config = dict(
    init_std_up=0.0625,
    lr=0.00358,
    lr_mult_up=1.09,
    train_tokens=151800000,
)
Each number is 500 + 50 x the weight over the matrix's rms, rounded and kept within 0 to 999. Layers, rows and columns count from 0. Numbers have three digits each.

# q: layer 9 attention query, 64x64, rms 0.121, rows 0-31, columns 0-63
# k: layer 9 attention key, 64x64, rms 0.108, rows 0-31, columns 0-63
# v: layer 9 attention value, 64x64, rms 0.0921, rows 0-14, columns 0-63
# o: layer 9 attention output (transposed), 64x64, rms 0.0986, rows 0-13, columns 0-63
q0:483557576515519505608516453560490470575472510438429527548580483461523439480429504448519390498445369531557503490532520522551349531495453459488479536475498503467529446464489450518614412538616565
k0:463429468527474482445549585471477471337549526506526571518542496507505405552441487496507465544533386572588506507472506559485539491556551510603493475560560506573488480416427414468454535529546371
q1:602392456430546601386565518536534506539491497572481561474506502634544481483429620556423495517465413582410465435540438484494510518295644381430531431450568418412537555504524625415529500585477448
k1:477469549622536517509461481374458603553450551565462502497519518464563515415437539547499549498517396436491453437516462453564518501405487460555473555399450527467593438622580524551552492512485543
q2:572426555446471556560441520510563405483555565513400546550594515529527441452496516416475596438388522541462540452600557493580440579349558628527518552511509453472508542496401538484423471492442404
k2:507521661543596490547509424463425508554490567511517527511599402494563456518505521459454480423414538529557494410561497505516504574480454647517517446478468491427543427610483434598393403424553458
q3:642436500474488499545472492505594472396588413553478587520475577523560492548410629448427410450553418547519494495505523434481498441483588474535445484566489469554483591514598522483411479482461485
k3:538494511506502453474464472466576538446557462476612461438478513394518552418524494511516466430441507481525477431516481471556479517446457520567582444418399602461597454657562432584426577552464515
q4:548531553491489483451509477583551536484498417565513530506524532448644487521456453412514519510485609466506439516474454411479442535545539534511496596436427503422408572566500419497518518507485480
k4:477493394500603508501496507524425404536556423584441486456508506476561443521480431477492541476467512475479529527488640423540508602519448506497585534488439640467512448596533520487435495557548507
q5:493496581520438589562469507535475570432526486480375588500468577445525503486480451497582500483501409481385546504422513520382482498497492544568547496468568480571484521497533550488463542428510479
k5:487511526429470593584450530540502418422431463560527545598552473449534592452573527469533521488496366553483595498428513483402421492497574695469549473423525490537508536540477435556472540498489426
q6:540572591499473518473522574453629509449448454508553482420505626526563528393535442432495492409466455477479280562489596501447584592370530411480578593555461516513462537518473545438530507571467461
k6:436557591545581527596445523392517522462465442516550416494567537403554498469517486511494514407529447427531451640603573488499494524477492474440558498477410570509507456527592637484420452473504485
q7:427494558346460521486511485500533493470449470529519476518552581558518569571416456512491449489557590553427579542499488482451451553451523505407525549500433525447410463492544555526486546439530529
k7:328574453474481525436552564446474503448448439553585486459527519519537566478451531480464444493555586502445587515463503463549494467475510498503487652565397623442477486498500537547509471505541514
q8:535523467575587405586480474483470533435532496514420557474528655420562498539483570496499480412406467530551496458483537471464458494489566442492471529447522568519556493470504378437514507506534474
k8:539431497523470456476537549454484404427554563518500482555521480365557452553560541540495479402504403647543523493426538473539550572473484465533598329440443490508527489464525486514526554489494527
q9:518515547449529497486476553546495499487388507495536505569588469456450535457435451558458475525538436446436590471493494564437468471450462515468488469483525552516433502535515591483571520479533436
k9:376578577487496491466548495504485485418469462474501492485515462620519503529525497537532519557530394444452528545468472554487449465429534511487493575427498583560463563450478414504523446493495478
q10:370566482534439391556387521555452475582480538398555451448586473486477439601446384513605506577543505542481565616556496503420512493502395437493523542594509522562581483397507461535568492364585511
k10:448525491442464482474534588571460484456492456432572430531541486547487496519440469478492475505504508524490512513447460556504524442577555496446524493597611469558508504381400448475546491509507482
q11:487515562493431576576477489495444481538495409456545483497452431455562445388656462498539405475521538501549490508525625550498517608559451512541440479475484480521571548509418495514396511548527500
k11:540401628476487479567472477529513456498491420412568563554464529501483450467505423433599430497509569566524476503427567517312566510584539565508445496562565466556474551471514538455443517455521440
q12:573509434533520580500516549392562479422531510580505546469453596548587417508502625450499513448395443586465551483550568416522584559386568440487596498559527451268610533535412555438444479506459445
k12:473488533601620573558532435347536572564466613508533445556475532433544524431462526454502501363474517501522513453509488457547569539501483481487533442393441469415513426634538548500468479520505529
q13:514423568396502553466494598478556505485502447611454554556552490552486558462452570499321531352438518542450526526503500544524516492407577567565526464572515461504495432515556522532361508507482410
k13:555547621487451508485462466454565590443548440515487448494573509560537529454454571491494439446446522468521578450572456484535488554383500634494465543390347563398549494557502476533471455469496578
q14:536539443518537497617473524482580405488554519459547494471519507448431499391630435414435517519555513555540442506361542428521391493623504462596538490509525627481492502466469399495474577534490519
k14:539496469563558485544492479570473522415590474531549598521385465451452446555594519494544554490482550498528481601440535448521537534563424555476603474515482503491480524466458510502447494301424450
q15:483600541530499473557432530497493570570506455494517548461515422443476464507447458469462437501485491515559476453559515581511373523549558546498451482467467519611465504486490470466527445537586488
k15:534492576489487417452502533521414416409590392389434599491519541458534431588501521525446469538455467651547500478495538528503506452537547506537528531528563523580471465382485391483490547520501425
q16:442623520502542408496475502465575600657526481391632506473486548444434537497469433400484460540401518547620533486454523409544409444581475498528424477611440597533461428497490479451582445531644478
k16:550551505511492511393551514515505440379599400499516472442424494513561347691500508426527500503584537600535494580479494499589479413624496503475511535544537525601442412388433466437549535535493492
q17:490478498541478556490459444435578521543481390551480372422525456532520472493571465563474537439477588482566547569560617492577432563504495497482434452525501473549495451472541499523437536452539492
k17:505492600444477545389395571500614490582532449468554474483453508474506429517488518463449480499427591686535525480488567542473578521501503514480371567598525518527485558422471428446497473422522478
q18:421469494435511455538527455503534545450541497486542519518480575560579599536437493493516380410568553437490594513464523479487503491529530476449529436516423474455495507561606496488342533481499505
k18:457477479482446454403501465451585421412502459561602490512464625522492648476485456537494445419594574477478565485456507406503478489504477544475421523551413542496498499519523529522473568565530577
q19:557493468537458542484562507501415472506478507574476540514442545500491471464572582569537422565542431465460483363371461510513451491442530456479456552429546574491432602471467599489585571517430538
k19:468503443601559552547473486497488517540460598498430592519443479399522497445546504523548498549559476434477441477449526496489474504382448444534543519413490500513516507572562573567494505491459457
q20:498576546532468527548549439487510469446560492565467497424487502513548383574510475548466504558573471459505369471483550524461491515519541420518473552471530508572457531486512466449537493555487515
k20:543485438512514465586412522509477448467451508461492539514507504360469493452553456517462571519479479505554534455521553509546528496478497353563538509473526547560549498495528580534469509457514436
q21:555444488471600505487505495612551540475416369551499523584442461605520446408496473580539567526495463493520430457451528433489566453506560421566411418425527393548451519526487567468530549508507402
k21:506416543526559501509458470551560523567434413549557539542459419558537433473496421573540584531470421538441478517541540401496462475361512482532461476368494536500564480605490558477548485534447491
q22:534473489398478526477560556498461356594532477528521495571452432518538519476526565402433597476528507517459401495504474486586520559462551629470495523444538442463492571533527484505513515455399451
k22:570522530528532444527442511518492598588447537562456576460551488537460501489477443482525459509483523409462467448522501491551507564468404521490581515445456516388475425645566522560435414471501564
q23:371514553493444459581480477592435400438510500452536479524647532528533544568526394541509471519518468467534417622580509480512580452516503484406410567473497524485561421514451431546555491494507367
k23:410517558472348381531565523582485482468437498483545420425619467561461521511493374506460487462496540487468500577494552480496587556486511477558475477493558515584498457394416549485520516479587494
q24:491469449464501509530536479496456457487511596428437516462544485470455559526495498377490436461557518433497437586604405505465604553596530476473568446517560444453503468474602432510502529521469569
k24:527459461476430427571508555433460553445482493575417474468600568571343670456492526509460499450527505458520451555539508514441504455541453455525484467613493519442485541532509444509524519483506605
q25:507440496493556487523516519602467536476462472539497507452482543496540503531490420572539489515459507529441503466536492406490517455435620447456529429425556477542559536486468532418492499524502462
k25:447430541598482494524470487484439451565436475533504504530571444489584546458481497552511524512467417540456437507450548352593516441467510460523445448390524490532571490557548514500580528478520548
q26:549399582395603521491555505584478500430484436614493627549469492463559482560449591451478534484501425526495502378526528455495433502396574484550529500400537418556442512606509511458427417538425525
k26:583468498519578478525454422484454489518511547526503607471497435517555529434472487564523486504434396484550487448516543465539472471467481493528509467350386550429596465647586503546470508533550514
q27:567502361543406510489463528505468504593487461501544383501477431535485434459541551558573481579585468466546545559433420547573461575585432528517457485451523504560430452461531498521565585480571435
k27:486495541439508510451489580591561527574523499519475517579413503465391423541399539542489535619520560544431419496370516572428467474471458489523512568534577533561434506407469455493524486520444384
q28:500586457530565437531437494563437586532574476458545546420626398430520518526455529435542450475531447356615538549476495542479461476352507533484397607430470577573550417528528428505485455429573488
k28:530455596427529396429543559553421450455615474556509481431501532493516449549472457504451457525504486537541557467441547575448473528486515449406535457474564470621518453365487382508536607511566457
q29:480524488437474570568492593487508445469563415528540467455545572571525505353548454393493517495607579508423447539445634388527534523480557496496488514490563504391633570473428590499513507433420419
k29:455532576569526503535490447480525562547472520552576538494609482451552542475506427432537483446481592447452520593485549430504581540473436499401592557429484469484505464638492569549453465369472486
q30:460496377402482558470496536453467559361496396584392556521493448563581489511386726490456526407492576491497574471578438605466500561525584560506570602497484449373556573424499493527446549422511432
k30:484452508395534444463569547365506487580509578475426475533552654480530537417353581541470453471492571546495662396529535511453524590389491513509567538432440506286510486643491488608485533526443543
q31:470600543495483439442471569454462556502468428486541523568441511480449511496454469497446494511492543484555440575577456557486541525549455453499505600452439532538507516489483496564512420546532509
k31:469505440417401479471517515485451496443515398408508447477578542562489422549444504511501497491489540522520490575579481574438532480535548498452536536483529524489444514392531540470479554602499515
v0:545547550488503541560460475515456519518360430554541444501575524449520460534501522450502650467476523536507470527568428545495463464422530517506535468506502479531389488589448506464569465585458523
o0:525521608434382482601463518495515427477465454494380497508503495545434533459506560566546500534426495472516486517503455603392478507584571484495555499489589522466488637520474569438549495459407513
v1:472476512518536476463540557491556434624498541476496533526375428599471511388491461488477426528441508490572517568445495607535434485589476540505522454426468553450666557472503541523442447438530551
o1:507523459480564481504458462552547593451541531557597461484465485527617422527520487569509469449521542638420520486465566448541547484457427506611477476546520397480548424461472412470494422498465417
v2:552500482548442517461538570504557499584457463509600575473385471480459403493497484561451578481403439504513485579536497557440487408455525535454470481507478440522462551592492567524561508596477456
o2:462635516462417483526459564469542486500443431519482524584489522573521473506481470583547482505470590487482495508540489588498507431479549522498568418471531512492431501494519432580532376498443512
v3:461406484535539510426484562466456415454385577453642511589447546635469456539493520541482564436597481458522542517488489583544508561524458436568565469557462440552528535543494372463516503549487405
o3:483508507439499504406555546555551556518498508592556530608540474449516448492552585596487535485439547341470583530468530555447551513428498415477523519411492548387594480585484456523477469431409472
v4:375515419513511459493527611477529440434513525428507586551413484514515422410458526602525525463526515503408481539429463495565579511528466492445585577479492399572468508468573615521496486426485446
o4:447503574505551534514530580499533545440451495577564477580480525437559466472487527554512441562496472392451456517536507509573510493359475463467503503396465489557493477517545460596462429614494451
v5:467423572506544479475560507492424512462362436466443488506516471452493539427563487450578518493592505578562608467408536498546453648571478476453521539546528408516408576491551357517484557516498493
o5:554457485449536546498462453570425498479438440592445457563495477448557557516462552447562510470620510457593534494431481482449472591409447405492435611512429471398602567643524440542509526459519543
v6:524489644542536576446497485555537491523393583454519486570536560480478577549515453566598554390473540442476463450545430535468457444424420418513447545506483536504387586562476437397473456542475562
o6:405396470416505451528506546544519406485492475515478499497526502534412592469492614560551552545476567423427572519433472618501477523656473478546582585538567446500478563393483468536443541379460503
v7:518528525401531492500525612473518548447417480516506501559505422570489511373499465507442509574554492559562535598476466493515414613540487536475541409511457471526400422590435477541450562451484519
o7:610504541418486583522473554558522513487454488534420545594489550473561460404442559519491467472610494558549491503548510468391506446487502439535489533479440454477620480512467534465455447475499424
v8:480440465473467586420525510521508568422566527381549522579388512606502440410445516624541555551564475476558511553479546435546528450428419517503541472517470440516496493466500491545418508441462511
o8:482502455403447534469526585500564539505501595564560481528448515528505445470485489598499467564621511399528492614588506514508522489459407527462519558456351505488498369490526484555441446493469460
v9:480554502459446561504540567520604559465535573532498442553376586591517415432415508495498529506476538391555539611578447441526552455442524394559503408505490510520437395529462580427437513543511489
o9:435537532394475543489461591445565494406553546526505599544502562478514495415484489551421581522480425508433520588585565448505433394520535615443635534398437557490479443392541629465511421446508423
v10:407456449432466494500488491514475517466444446512422580376578385392584515477522590547435479594484476579441554397480486481529547509571484608506529551573512407516456462469536582524515487404503624
o10:500524545599441563482548453521536451477434501532407539461478383564457465529443506472485406475609388519546450449487467487559568517461503456540450494490495362494494557582497475579472575666592510
v11:415508594575620550481514517518469504500507509556511489526514547462476519570477583497510593424335515388518506470538522478415540364450586370504357486530492525479516496447481591493497502593529430
o11:444506574465491406466496552492428433499544475484554474516595443621404569587492502451403550598383537556466555536471496487561461535499570579469558419437549543469351506415539571530524510422562447
v12:471494533513550527554474449490481530479513631515413652469469508553439574520422533474613417547439511413522518473523545355472491452599530546538491458504585529549400491462485465462490475485502446
o12:445506511531563449513620491486450465496534602484506548502538547508495568521533499420513524493537375555522530535446497390462512401503541535427557458501448388471548499437605464571420530442450576
v13:534519441424507471513570448516505496554500400554448463411463436445472488429554459485438551573394568657534550536452453526459433573482523613456505464474487465524536524505489525594459502514480499
o13:516598545520448542626379410445474488474469456468395403499475482568573486483551414518526469434597537572575433475548467439451569530432448545571444506545510509457575519553427474513532410558555474
v14:538419509452393536452500451540606491608441413584558475492434547463520411610476499458522420531519494487524582494544405452486527556523441529646574419548529404486465451479489464439560510524440622